From a checkpoint of a small transformer trained on Wikipedia: tied embeddings.
Each number is 128 + 32 x the weight over the matrix's rms, rounded and kept within 0 to 255. Layers, rows and columns count from 0.

# layer 2 MLP down (transposed), 192x96, rms 0.0768, rows 83-106, columns 0-95
[[138 123 112 109 177 132 104 173 145  98  65 159 137 119 161  30 119 163 140 118  67 150  94  83 185 157 137 112 131 126 124  86  90 132 132 162 146  98 148 125 132 106 157 108  73 120 140 134  95 150 142 160 157 151 113 151 107 184 114 115 149 161 171 179 101 145  55 108 133 118 125 153  81  84 140 137 115 117  77 130 135 113  87  92 111  81 122 157  85 166 133 133 128 204 133 186]
 [105  92  95  91 165  90  96 135 145 140 100  83 174  93 121 108 161 186 104 109 110 147 190 140 119 116 132 141 134  89 102  80 172 124 153 146 148 110  91 122 179 121 159 162 142  90 168 125  91 123 172 161 213 121 147 116 113 175 166 181 119 117  59 155 125 175  70 161 142 175 103 140 105 155 189 114 121 103 147 102 126 135  77 166 129 135 111 120 126 198 130  96  86 200 138  79]
 [115  79 136 201  90  71 132 112 150  62  87 149  96  72 107 105 160  75 151  96 168 105 137 146  57 114  94 123 137 161 117 141 103 132 129 102 127  91 137 145 143 106  84  84 165 143 152 142 180 132 169 176  87 141  90 189 109 113  72  88 150 127 133 107 115 143 151 151 117 136 172 149 114 136 127 165 150 127  96 134 157  99 110  31  44 106 142 124  97  91 168 137 140 104  96 134]
 [140  72  67  99 123 133 153 147 150 105 188 145 156 132  96 134 116 100  66 190 170  85 117 109 143  71 101 137 102 103 152  68  95 115 166 129 169 168 149 123 133 112 152  76 165 154 161 148 154 126 121 116 101 131 139 101  65 112 111 103 116 150 129 140 179 105  61 131 132 160 159 122 109 131 103 158 128 117 140 179 120  97 176 145 118 143 106 131  87 134 154  93 119 173 185 151]
 [159 127 123 138  95  91 119  81 154 143 114 125 115 129 172 108 102  95 111 120  68 153 148 156 102  96 178 110 169 107 167  75 104 137  98 141 148 141  75 122 199 110 109 121 138 134 144 127 170  97 105 105 123 127 100 155  84 143 145 137 140  93 149  89 167 168 122 147 116 113 150  88  88 169  93 124 182 156  32 121 107  92 136  99 202  88 125 129 174 126  61 131 193 133 173 158]
 [ 60  91 150 190 123  95  99 119 154 170 150  93  91 125 131 136 147 135 132  70  94 121 163 162 130 106 204 163 121 122 147 154  94 132 122 114 145  81 119 186 131 116 106 131  78 126 131 139 115 151 120 112 117 127  79 117  97 146  99 158 139 141 151 167  64 160 126 181 134  88 134 162 133 195 137 124 134 138 141 175 110 125 158 153 133 185 129 109 161 149 136  61 144  77 180 111]
 [115  51 108  85 121  64 124  85 134 126  74 139 106  91 116 137 194 124 103 137 121 120 184 149 114 148  78  88 180 128  83  87 153 153 148 110  95 147 128 156 162 120 207 149 105 146  99 128 141 150  94 156  81 160 126  62 116 167 105 139  87 147 172 141  96 141 139  81 135  77 133 196 134 185 189 150 188 105 139 168  84  63 124 131 200 142 103  78 152 128 109 140 101 132 127 121]
 [125 115 160 130 106 112 100 154 127 161 107 129 130 158 120 198 168 110 156 191 162  89 134 101 158  84 115 184  62 138  85 157 162 143 152  71 122 122 154 115  44 112 154  89 145 146 133 122  86 168 151  87 175 175 181 140 170 140 194 161 132  85 140 135 112 127 120  70 100 127  95 150 132  77 102 127 131 133 194 112 163 103  81 172  85 127 114 126 157 160  91 124 140 148 111 161]
 [ 93 122 121 138 103 175  71  73 140 121 165 171 126 138 112 102 137 197  97 110 102 162 138 122  74  52 133 164 117 151  87 140 134 119 145 122 118 151 162  91  90 124 160 108 115 149  80  61  63  61 146 151  92  80 143 105 129 164  76 114  98 178 111 117 182 137 100 130 156 114 107 129 162 128 143 151 149 132 167  99 117 178 102 126  91 123 125 196  99 108 135 115 185 167 100 150]
 [113 124 140 131 163 119 130 114  92 115 147 158 118 150 146 130 117  71 127  76 141 108 176  40 160  92 129 116 144 167 112 116 176 143 143 132 194 114 140  78 129  73  86 179 109 139  83 178 145 145  93 103 174 104  79 174 118 111 206 117 109 166 145  96 114  94 131  96 127 129 100 162  95 103 124 162  94 124  86 126 128  89 122 136 171 122 143 103 123  83 167 152 131 172 167  79]
 [128 135  92 103 181  93 147 122 128 120 129 119 102 116  52 153 125  81 105 167 141  42  99 113 182 209 111 104 115 192  99  92 145 154 197 140 131 110 102 128 224 146 144 188 139 117 105 120 162 110 144 127 108  88  90 163  99 151 132 100  41  91  77  98  78 137 152 155 164 121 136 145 192 179 100 128 110  68 127 126 125 111 119 125 132  81 127  86 103 124 168  86  89 170 105 147]
 [ 82 130 123 129 139 160 166 147 144 126 154 145 117 148 103  77 148 144 107  96 160 156 115  75 122 138  85 114 129 138 126  99 156 155 133 136 153 151 138 198 138 194  63  78  98  71 139 118  73 158 148 130  65 119 143 120 156 111 169  87 107 114  85 106 165 133 104 140 166 114 151 123 133 123 178 111  98 155 119 131 133  79 146 134 134 150 183 150 166 123 152  84 157 126 109 120]
 [129 116 136  64 183 121 124 116  84 133 127 143 104  94 110 108 142 131 127 123 171 124  62 152 112 131 131  77 147 132  84  86 179 117 129 108 146 116 128 116 194 130 159 121 155 171  78 137 101  63 137 134 140 133 198  93  63 158 154 181  87 149 156 138  95 140 135 119 118 144  97  67 140 143 122 150 153  90 149 115 135  76 133  96 204  94  78 126 149 160 101 153 119 111 109 168]
 [117 172 169 141  97 143 175 162 176 131  63 177 191 196 135  77 127  91 186 106 112 113 169  90 116 141 105 134 187 103 167  97 121 192  99 130 121 182  86  88 131  89 156 171 108  95 109  91  84 105 160 153 119 101 107 111 168 145 127 189 121  75 125 150 105 149 145 110 125 132 160 107 124  80 148 152  76 145  79  86  88  83 116 133 106  98 119 115 153 120  56 126 132 141  94 112]
 [137  96  86 117 148 175 141 166 112 138 121 210 202  94  55 119 119 158 145 146 146 140  88 120 120 187 138 175  98  93 138 140 168  97 125 132 140 183 131 153 131  84 114 130 115 113 119  21 206 166 166 112  93 170 145 108  98 152 147 148  73  92 146  59 195 142 138 105 122 130 140 136  92  90 185 195 181 106 163  69 115 155 133 114 136 162 110 127 128 140 155 146 154  83 144 126]
 [130  96 121 134 112 110 104 105 136 126  62  90 181  97 129  55 106 174 152 115 127 111  26  63 146 126  85  81  69 135 111 129 132 120 171 110 126 126 221 105 121 174 176  77 149 152 149 213 100 141  88 110  60  72 127 144 133 133 123 122  82 165 171  67  61  78 117  87 101 117 157 132 132  76 128 145 113 138  86  98 125 129 142 139 118 139 106 221 107  89 123 103 108 124 103  91]
 [150 162 141 139 143  79 177 104 137 148 156 124 112 212 147 156 161 103 131 100 116 110  88  98 114 118 119 118  57 167 101 155 141 181 161 105 160 147  94 105 134 135 172 192 110 147 113 157 143 105  89 120 114 105  67 145 148 145 137 128 102  59 111 122 118 110 117 112 124  52 140 115 116 151 142 126  69 132 141 111 170 106  91 124 147 145 181 140 148 145 113 140 135 149 172 165]
 [102  87  88 130 175 159 109  91 147 158  94 116 139  74 103  47 146 121 144 162  87 132 182  71  48 130 124  66 153 143 119 139 105 149 151 126 115 130 128 111 109 132  86 172 126 109 142  96 128 184 115  88  97 135 110 121 120 171 116 122 130 119  91 205 110 114  84 139 193 166 156  45 147 147  72  55 129  55  99 122 131 183 102 148 143 129  75 102 123 113  61 129 166 108  93 160]
 [109 130 117 122 105 170  76 120  95 110 127 151 113  91 132 111  54 140  91 141 126 120 141  96  93 161 144 160  84 100  85 163 180 128 153 171 135 111 148 123  98 164  54  88 204 133  68 124 112 118  88 182 173 142 119 109 103 127 103  87 135  80 120 113  96 136 119 150 124 141 141 143 132 198 125 183 154 175 125 118 152 193 141 151  76 129 174 121 115 138 141  96 148 147 147 128]
 [198  68 124 140 158 113 147  92 100  57 101 137 141 157 155  91  37 125  91  60 130 155 119  97 173 148 183 153 106 112  82 108  98 103 137 129  81 103 193 111 146 132 128  89 105 161 127 128  79  71 125 139 158 115 110 120 121 141  97 176 104 127 100 107 132 134 167 195  78 132 144 107 107 128 154 148 194 118 121 115 121 148 126 176 142  81 192 105 167  96  89 139 151 174 110 193]
 [192 142 142 151 116 118 130 214 133 142  98 130 142 186 153 119  90 124 108 110 117 126 123  66 142 115  91 100  83 132 112 125 113  67 145 100 111 129 130  55  88 110  96 127 163 133 145 141 163 148 109  54 140 112 171 105 148 142 127 134  80 108 145  24 148 130 169 166 152 106 115  96  94 158  98  90  40 131 114 141 162 127 119 155  92 113  89 101 113 147 133  99 120  72 103 140]
 [126 155 113 153 116 154 122 153 114 126 104  98 225  57 185 110 110  67 109 151 110 126 162 154 116 167 135 166 112  92 149  90 124 114 133 122  63 185 121 172 102 163 137 205 144  88 127 143  91 140 125  75 111 103 117 156 143 114 119  89 117 146 143  88 104 140 112 102 147 156 147 145 119 147 107 144 127 133 159  77 133  95 122 129 160 143  93 156 122 189 114 175 151 102 111  70]
 [141  61  96 122  97 163 100 116 116 113 118 106  47 111 120 175 131 128 144 149 134 105 155 185 147 148 127 141 114 138 136 156 157 100 170 162 125  96 131 112 179 148  68 105 194 154 117 165 126 144 141 105 136 108 182 146  85 157 154 138  85  80 142  90  78 172  87  88 145 127  96 125 174 131  74  73  99 126  57 118 151 161 142 132 116 131 133  75 130 149 149 153 116  57 129 108]
 [119  85 109  74 147  93 117 109 115  84  79 114  86 109 121 174  79 103 126  60 125 146  88 153 130 141 160 126 108 137  93 164 131 136 193 112 171 148 172 139  55 121  89  80 169 192 146  93 101 183 117 136 149 121  87 129 120 126 144 113 157 176 136 139 123 114 133 111 151 116 145 113 129 193  83 127  81 127 151 152 121 183 139 214 148 109  97  80 142 109 115 111 132 131 164 173]]
# layer 2 MLP gate, 192x96, rms 0.114, rows 84-107, columns 0-95
[[113  91  60  80 102  75  87 115 144 153 117 105 129 121 140 121 184  98  94 130 158 191 159 146  76 144 139 179 169 127 120 142 125 144 128 109 155  99 175  86 122 123 128 130  83  59 121 119 134 168 148 158  77  55 145 121 100 146  95 125 136 134 154 142  99  91 126 160  87 136 174 102  61  94 164 115  92 166 136 156 141 158 114 109 150 157  98 149 151 186 149 144 111 153  59 164]
 [135 107  96  64 159  96 137  89  79 111 149 127 145 107 134 139 106 134 130 163  79 127 155 117 129 135 166 165 146 135  79 129 127 133 111 176 157 157  95 141 122 138 155 187 114  88 155  66 154 173  70 101 154 135 160 108 139 167 143 142 188 152 191 120 170 101 130 126 159  84 131  90 160 128 131 133 133 107 115 109 116 135 154 197 255  84 166 140 105  87 158 132 121 105 174 156]
 [ 82 110 130 198 156 104 121 130 120 191 137 113  93  96 170 160 153 129 142 147 137 114 130 117 158 122  85 137 159 147  92 109  79  81  93  94 111 136 133 102 139 146  94 187 119 115  38 124  63 126 143 107 115 120 147 131 175 121 110 137 129  69 190 121 144  92  85 184  97 124 121  61 114 114 185 161 184 125 109 151  79 131  92  99 198 128 157 177 129  81 113 110  94 104  93 135]
 [108 147 137 130 144 128 106 107 120 112 109  70  95  89  82 129 164  80 137  88 123 123  88 127  73 102 142  99 133 149 121  84 177 128 108 122  88 101 139 130 161 123 143 144 156 127 121 153  78 115 100  94 138 145 111  99 129 172 104 195  88  73 171 179 137 167 127  99  69 140 137  93 134  88 159 159 122 186 119 148 154 118  83 123 117 134 102 128 112 134 174 127 166 155 128 149]
 [ 82  87 127 194 191  55 117 109 133  99 163 143 132 110 106 127  82 124 122 161  87 158 144 103 152  97 110 128  75 142  65 157 125 107 119 113 132  89 143 149 189  99 143 131  89 151 125 192 111 144  91  82 138 143  62 117 150 122 129 128 136 119 122 153 105 130 146 101 110  99 136  79 135 101 155 126 139 174 141 104 118 209  99 118 158 160 153 144 130  88  76  86  89 106  89 116]
 [113  80  98 102  94 150  91 138  78 108  79 117 162 121 177  86 124 124  95 169 150 180 117 164 135 149  75 125 136  98 144  73 122  99 163  61  88 135 160 163 125 146 158 171  99 195 122 147 165 100 195 149 116 126 106 104 123 129 132 135 130 100 117 112  92 103 146 128 105 133 148 168 170  93 111 134 149 214 107  46 145  77 137 130 138  87 131 157 136 105  81 175 159  93  66 142]
 [143 116 145 102 165  76 125 157 171 156 190 136  58 148 156  97 112  74 160 119 141 125 155 101 145 148  72 168 122 133 132 100 163 137 160 113  77 144 153 137  93  83 159 118  83 158 115  55 112  90 130 148 142 113 133 101 111 150 166 134 130 100  64 128 177 125 127  99  92 139 138 111 103 139 230 135 121 176 116  68 123 191 111  78 162 146 143 195 121 172 121 125 151 144  97 122]
 [137 159 113 195 153  78 128  90 102 104 136 135 171 145 109 148 176 123  97 172 175 130 116 138 177 172 139 137 152 137 113 119 131 188 119 171 146 100  87 148 125 103 130  81 158 154 114 161 166 121  86 122  89  82  83 119 115 146 148 103 109  82 122 120 207  82  88 152 111 179 109 131 133 134 126 105 150 133  59 151  73 123 106  73 140 236  94 130 144 139 181 213 116 101 120 136]
 [129 122 111  87 171 134  55 146 122 112 145 117  99 123  91  83  61  92 168 126 124 114 142  86 132  89 109 134 101 130 124 105 147 117 174 147 105  92  68 170 144 120 104 197 119 173 137 100  62 122 139  71 119  91 138 106 118 150 129 174 116 168 123 130 135  79 175 158 117 155 109 147 128 135  95  79 163 143 106 118  76 140  99 104 136 121  69  77 151  81 136 111 150 108 158  69]
 [122  92 116 197 141  96 128 136 148 123 158 151 195 195 139 154  97 194 152 170 118 126 109 150 139  89 131 126 137  82  91 192 116 147  97 118  85 210 105  89 108 125 112 121 142 117 159 135 124  90 126 122 125 131 117 141  51 135 165 144 145 105  84  88 134  99 114 131  42 142 222 102 123  68 101 168 154 152  89 114 112  93 183 140 116 116 113 114 171  75 175 184 104 104 114 109]
 [180 109 127 159  89 137 107 121 136 170 148 160 164 193 124 135 124 153 143 132  67 115 119 153  90 125  79 132 111  92  61 159 152 101 116 153  86 143 134 101 116 106 132 121  79 102 195  83 135  60  75 140 181 129 107 132 174 146 182 153 119 156 135 133 125 149  61 116 145 135 105 147  98  96 118 105 127 143 128 141 114 157 112 109 149  79 148 130  55 165  93 144 158 116 133 138]
 [196 152 150  96 104  88 169 128 215 106 138 122 116 118 154 143  99 172 119 108  81 100 182 105 111 125 136 150 140 121 141  84 152  67 141  85 149 109 131 122 161 157 132  98  54 106 133  95 128 127 137 127 152 102 163  83 116 155 131 125 107 178 150 125 136 134 121 112 167 112 135 157 115  77 178 122 100 164 116 135 102 156 130  86 111  88  72  79 123 105 131 108  96 112  81 144]
 [ 67 126 170 118  87 190 104 125 155 109 124  90 113  95 134 129 132 193  92 154 141 110  97 137 126 140 192 171 124 138  55 122  91 137 191 121 150 143 140  73  86 213 150  94  49 118 153 142 110 142  72 114  86 131 133 117 120 151 105  90 129 145 193  95 158 138 139 122 118 108 100  96  28  82  90 111 129  77 116 151 105 134 137 129  97 131 145  98 122 104 138  99 147 131 190 102]
 [ 86 134 113 118 123 141 146  68 127 154 129 108 115 102 168 194 136 143  54 199 138 142 114 107 164 170 179 138 148 126 166 124  84  97 139 123 186 103 170 188 135 209  21 123 128  92 161 128  84 151 102 141 124 156  54 138 148 110 128 150 148 130 134 141 118 143 157 169  99 138 116 155  89  82 151 184 120 129 150 121 162 134 122 104 154 182 147 180 208 112 152  92 142 179 109 160]
 [ 84 137 148 130 129 108  99 132 189 159 191 157  57 119  78  74 131  77  78  72  91 116 168 158  98 131 166 114 141 124 130 114 166 176  95 165  84 177  80 161  68  85 127 126 126 126 145  91  97  53 159 170 106 138 141 157  80 153 108  67 168 101 124 128  82 149 182 125 178 134 152 137 141 130 173  91 116 112  81 159 180 147 137 130 131 124 107  64 149 149 151 173 119 123 208 123]
 [107 136 170 134 125 121 144 135 156 183  71 151 112  36 118 121 102 180 147  97  97 140 144 169 101 216 156 135 110  74 111 115 194 151 153 137  86 126 150 140 148 149 140  87 146 130 124  94 164 141 157 157 134 102  88  81  70 113 135 139 101 128 102 134 103 178 143 131 119 150  92 134 164 119  69 121 130 133 110 122  91 137 165  90  90 161 146 103 101 104 118 188 113 120 170 147]
 [ 61 206 111  82 162 144  80 120 153  98 153  88 127 152 104 174 141 101 101 128 105 107 170 127 132  83 135 126 145 180  90 161 151  87 140 116 116 107 125  97  48 117 165 171 138 101 169  86 201 195 111 138 129  77 102  98 152 105 117 113 165  71 119 152 121  79  94 166  85  92  85 164 141 141 173 116  97 145 165 176 165 135 153 125 199 186  74 167 147  59 182 183 133 134 174  95]
 [150 142 141  51 161 143 139 133  87 124  43 103 142 178 139 131 206 118 144 133 124 127 133 126 182 128 127 100  52 169  97 155 130  90 189 127 175  98 128  93 119 127 175 121 152 149  52 147 168 141  54 133 221 114 186 158  78 146 186 120 120 101 154 102 123 102 128 111  80 176 164 134 105 107  98 117 126 136 129 145 180 115 145 141 141 148 139 131  73 125 119  86  85 151 129 139]
 [ 97 101 114  90 111  78  93 127 121 142 105 191  61 123  99 116  99 142 161 171 141 149 148 106 196 128 135 186  97 156  81 123 117  95 131 122 142 150 124 147 186 143 123 120 110 169 141 112 157 113  97 130 111  88 155  89 119 123 119 120 178 101 127 114  83 136  98 209  65 139 141 167 139 121 188 128 157 161 133 150 133 143  97 148 140 142 156 150 107 163 113 202 137 167 183 180]
 [114 117 128 128 103 103 140 139 160 137 141 154 116 171 108 156 136  95 127 108 145  74  67 154 145 146  86 161 100  63 124 126 149 145 166 128  33 122 133 147 191 147 174 146 152 173 160 199 100 103  85 152 161 115 134 171 125 116  78 186 140  84 135 168 196 152 133 145 152 125 133 149 159  93 143  87 141 148 113 135 179 184 129 116 132  83 126 131 159  97 127 125 134 149 103 159]
 [149 127 135 135 154 103 118 101 134 152 177 147  94 111 142 110 158 124 151 161 156 160 195 190  68  64  89 136 113  83 151  99 132 158 207 120 131 113 123 114 165 118 187  88 138 150 143  73 163 179 150 129 103 162 114 133 111  71  93  66 165 174 144 104  71 136 136 126 144 142  86 113  95  67 115 159 125 144 127 101 136 148 136 157 131 153 101 146  89 138  99 110 170 121 192 134]
 [188  98 110 194  97 151 198 146 130  90 151 136 121 185 103 168 134 111 143  82 152 141 153  87 116 147  99 159 138 132  82 129 120 145 127 113 128 118 120 115 113  76 170 120  66 140  57  69 113 115 171 140 110 146 176 130 103 150 121 114 130 151 101 156  91  63 119 150 114  82 136 101 142 180 155 155 157 132  83 154 152 162 109 103 180 202 132 162 100  93  77 123 167 127  84 114]
 [ 90 146 141 100 122  64 114  85 123  91 126 126 211 103 138 127 144 149 143 125 138 109 142 164 129  79 135 137 165 125 108 161  41 163 181 141 106 125 148 110 126 148  50 144 106 141  85 137 122 136 163 130  92 194 112 137 146 111 149 109 113  56  57 115 130  66 177 104 126  55 121 110 173  93 109 153  73 134 110  82 147 114 113 129 158 104 140 152  87 166 172 118 133  90  97 131]
 [ 64 109 107 205 136 171 136 146 176 187 123 159 108  85  75  91 174  57 105 107 151 175 126 128  80 127 129 122 107  92 150 174 155 151  76 116 135 158 102  83 117 133 106 100 169  91 127 146 135 166  95 141 140 137 107 183 150 103 124 148 113 156 129 134 110 155 106  88 128  71 184 130 132  64 132 134 185 117 128 113 171 182 180 162 103 162 140 119  85 157 131 124 122 132 119 167]]
# layer 2 MLP up, 192x96, rms 0.112, rows 84-107, columns 0-95
[[111 172 124 164 144  69 116 170 118  88 124 116 182 111  68  98 146 152  90 125 135 151 119 152 151 122 147  73 167 141 163  76 127 197 120 137 115 109 171 116 107 140 121  64 124  80 136 165  99 153 171 120  92 103 141 180 129 184 157 161 111 134 130 114  78 139 212 128  91 163  81  92  97 103 127 128 103  84 173 116  70 122 121  88  88 178 205 160 119 168 142 116  85 168 158 165]
 [182 128 138 142 117 149 148 134 136 132 104 114  89 126 100 127 127 130 150 197 116  77 151  67 124 124 105 140  87 201 126 172  62 149 145 164 115 134 105 113  90 142 112 130 101 162  64 120 154 123  90  88 110 109 157 178 131 145 192 115 120 182 168 134 123 136 126 141 161 114 101 112 148  77 112 126 135 101 136 128 144  75  73 139  72 184 111  94  87 164 108 133 111  68  65 138]
 [109 108  79 143 134 137 103  82 142 127 121 112 130 145 131 117 157 120  71 109 140 161 123 169  87 111 129 120  48 127 149 213 119 139 180 115 119  95 184 166  97  96 124 183 135 113 113  95 140 129 166 140  78 145  82 104 159 187 139 161 112 137 146 122 108 119 149  67  99  87 193 126 108 174 139  85 153 117 121  63 136 119 161 145  62 171 104 150 147 170 131 115 143 100 109 148]
 [ 86 128 169 106 117 184  73 149 122 144 125  73  87 104 111 165 108 100 156 150 142 110 100 140  64 123  95 106 175 116  87 144 129 117 182  86 130 124 149  77  98  82 115 148 147 115 202  80  90  84 123 112 136 148 156 159 104 151 126 145 141 142 124 131 135 112 168 128 115  88  53 125 104  65 194 168 111 103 143 182 147  65 152 112 105  95  92 131 111 183 101 116 134 148 171 175]
 [116 109 172 183  96 121 110 110 142 121 135 121 126 161  91 117 132 147 132 109 144 152 139 152 128 145 176 104 107 146 104 121 128 172 139 168 132 140 138 155 159  72 156 148 135 162 166 154  80 133  76  92 160 122  70 139 133  97 126  57 145 196 134 124 120 156 110 167 131 110 148 141 122 135 172 183 150 120 133 154 187 176  91 138 139 130 178 110 151  79 141 161 171  69 148  97]
 [106 174 193 176 124 129 117 111  38 136 129  98 117 145 152 127 131 159 101 131 150 121  68 141  72 105  92 103 110  58 173 153  72  79 182 175 134 113 134 116 111 100 156 148 105 185 139 112 104 155  58 151 137  75 156 121 106  70 127  97 106 178 149 149 117  87 121  77 152 119 131 171 173 167  92 147 123 154 137 169 231 161 100 140 209 141 120 132 144 169 200 102 126 110 120 118]
 [121 127 110 134 153 136  90 140 103 142 170  70 123  87  95 155 190 127 150  80 140 141 155 130  87 203 134 122 106 123 208 134 160 185 130 107  93 145 118 124 103 175 137 170 130 117 121 120 134 199 156 152 113 111 128 122 153 101 118 137  57 142 201 142 146 102 159 115 158 131  91  88 177 121 182  93 127 178 132 108 167 173 138 167 127  55 180 109 177 192 134 119  81 140 159 114]
 [118 136  95 180 135  83 151 129 122  83 143 171 147 183  96 133 125 129  95 124 128 142 154  81  67 145  88 101 146 149 106 153 117 142 116  76 172 151 141 142 167 143 111 186 170  81  93 166 131 119 186 133 171 127 102 114 131  96 127 151 121 173 175 141 175 122 118 200 114 152 165 155 127 154 133 160 144  77 167 152 123 133 158 121 130  95 113  89  81 115 113  47 107 120 111 133]
 [133 112 123  87 192 160 130 121 128  71 110 174 141 155 150  70  82 113 174 109 126 122 182 154 109  70  62 155  98 135 148 112 131 129 170 108 166  92 137 181 159 144 134 110 151 117 202 168 104 116  92 137 142 125 195 126 100 169 119 157 160  94 152 122 150  42 133 145 114 175 134 145 162 111 124 137 156 138 185 156 132 121 138 142 121 125 109  70 117  95 143 178  97 113 136  96]
 [ 59  69 139 125 155 136 121  60 159 105 146 114 123 102 113  85  95  87 143 107 206 108 153  94 101 170 153  97 116 158 195 133  91 162 162 179 141 117 152 130  97 174  70 162 126 129  56 130 114 156 138 119 168 114 124 200 114 121 115 131 121 139 135 180  60 119 122 205 138  89  82  80 197 103 162  86 115 110 157 158 150 127   0 147 130 126  71 138 164 161 138  97 102 118 172 122]
 [115 118  76 108  98  87  64 217 109 121  94 179 147 141  90 177 133  63 177 124 119  62 164 139 113 143 152 154  90 117  78 154 131 100 101 110 138 119 113  85 111 122 111 125 175 144 111 151 187 125 117 136 130 135 156 164 122 120  91 107 163  88 132 146 142 104  46 129  83 150  73 140 130 116  72 116  90 102 130 157 111  72 154  73 102 124 149  77 139 119 117 109 108 103 129 144]
 [180 160 142 135 142 150 154  99 175  85 113 202 135  74 142 117 152 171 137  89 108 192 152 146 118 153 115 162 187  45 136 103 160 109 142 156 137 150 127 145 142 109 151 191 139 141 130 162 117 131 146 205 131 132  96 150 145 166 136 156  63 121 133 151 101 104 121  86 184 140 128 150 153 127 116 111 173  85 115 132 134 114 121 117  76 170  82 166 119 132 132 158 144 126 102 131]
 [180 143 178 114 122 152  94 130 131 168  91 119 101  53 163 107  77  77 177 120 110 118 176 160 111 162 119 224 133  93  88 102 121 162 104  83 131 123 154 116 122 166 128 137  88 123 134 125 128 111 142 117  55 156 168 140  58 165  67 115 124 145 128  88  76 171 127 173 140 171 108  84  96 168 134 142 131 135 168 121 185 110 198 133 142 145 156 133 127 125 127 153 120 164 142 114]
 [ 90  90  90 162 140 159 183 144 161 111 128 211 131 168  76 107 142  87  90  93 103 126  78 106 102 110 133 172 137 102 114 168 162 138 148  82 106  87 143  61 149  80 156 140 145 124 162 141 145 143 114 163 148 139 118  89 169 142 148  87 166  82 147  69 236 123 115 108 186 137 100 175 121 114 136  93 108  80 125  70  80 145  73 136 101 134  59 133 164 137  83  71 167 109 124 120]
 [155 139 153 109 155 133 153 114 140 135 159 161  99 129  98  88 142 117 135 162  94  88 154 137 142 118 142 137 165 135 134 161 153 118 112 174 192  62  78 139 117 139 122 154 133 151 123 147  97 103 133 168 135 141  98 137  56 156 214 130 179 120  94 169 160 139 198 215 134 131 162 128 187 160 183  71  65 104 157 143 159 128  74 157 168 115  76 118 105 168 124 159 164 156 151 115]
 [132 175 174 100 134 147 185 139 113 143  97 102 120 127 133 132 146 119 138 166  83 154  67  99 100 172 107 106  55  85 160 102 164 143  99 127 169 129 136 129 156  84 125 140 110 162 136 132 173 136 146 138 182 103 118 150 131 119 142 121 119 147 165 107  94 104 129 130 146  89  86 145 169 160 144 133  90 105  77 140 108 150 129  82 146 142 132 123 139 115  57 160 171 205 145 130]
 [ 80 127 110 119 141 185 130  89 117 146  94  76 124  79  62 147 155  76 186  91 125 159  59 129 115 190 147 123  91 124 156 191 107 126 106  93 145  92 195 124 164 152 148 135  64 162 115  91 106 143 102 136 140 139 184 167  88 141 114 205 123 196 132 156 132 145 141  61 141 168 151 146 153 100 133 104 162 197 127  97 126 139 151 125  83 107 158 142  80 198 120 114 148 110 108 168]
 [143 160 102 108 178 115 129 121 118  80 139 178 146 136  95  73 115 180 183 110 178 161 130 155 162 109 180 125 103 134 210 166 104 117  88 108 117 115  67 143  85  73 203 100 126 125 189 103  66 131 144 118 136 109 116 114 128 165 101 119 118 146 100 161  98 159 150 142 178 121 160 139  85 152 180 155 154 115 120 129  91 127  88 134 159  56 125 179 134  56 151  93 116  80 187 113]
 [ 88 129 127 118 154  73 136 115 138 191 134 192 129 141 132  89 162  93 119  74 136 112 155 127 106  70 100 124 141 150 204 123 182 134 113 145 144 116 164 149  87  78 107  60 119 119  69 145 119 140 153 124 133 146 143 138 141 126 127 154 128  95 133 125 153  90 144  92  90  93 133 120  84  78  90  81 107 101  75 150 131 147 186 101  82  70 112 157 114 162 119 151  87 110  35 136]
 [164  73 139  70  65 108  96 122  94 103 170 126  63 147 118 181  91 149 152 124 141 132 168 136 106 100 101 133 106 158 113 124 155 147 162 109  68 177  95 134 150 147 125 152  98 103 155 130 138 175 121 102 137 149 138 112 158 109 144 121 142 117  93 132  95 199 143  81 124 126 159  63 157 153 138 110  80 122 138 135 162 138 120 102  99 137 135 110 105 170 173  93 153 145  96 101]
 [141 124 113 161 115  50 139 176 106 135 230 129  77 110 123 114 105 223  69  60 180 140 162 104 125 110 108 143 115 109  61  96 154 131  99 160 175 104 152 157  67 141 120 126  68 173  79 136 120 101  89 152 113 101  74 130 146  90 186 172 116 113  65 138 145  88 108 104  94 112 107 142 129 118 134 120 122 138 148 190 109 122 112 145 146  94 136 104 108 115 133 130  73 129 113 101]
 [146 158 126 150 204  89 104 131 128 156  71 119 160 145 145  88 161 132 115 139  77 172 151 163  78  83 116  94 144 176 120 134 122 134  98  78 150  85 140  92 120 144 104 203 148 140 154 112 134 141 142 178 154 182 138  98 146 102 109 169 164 130 100 112 158 185 113 211 167 105 120 142  64  82 153 148 110 112 160 136 157 100  76  89 182 139 124 174 170 187  65 108 132 115 152 165]
 [156  90 160  92 103 150 163 119 103 194 133 116 133 124 134 147 159 117  89  88 150 140 161 151 132 142 111 121 210 133 124 172 132 107 161 158 162 165  60 147 125 103 175 183  80 107 137  85 165 128 129 127 139 134  85 119  96 116 150  74 108 171 166 141 148  80  92 112 121 132 149 148 134  73 125 173  74  81 105 111 136 224 119  98 103  82 105 138 114 164 155 123 112  74  89 102]
 [118 168  95 149 114  71  87  99 150 138 166 108 185 181 125 153  46 145 113 119  94 113 112 124 139  75 113 101 118 140 111 167 131 129 185 103 158 151 105 181 129 109 176 138  67 187  92  72 148 142  94 144 133  79 119 123 142  73 101 126 149 129 120 185  79  97 133 158 203 194 117 152 138 142 108 105  94  96 146 160 108 132  91 128 112 147 100 112 125 141 146 162  64  95 151 100]]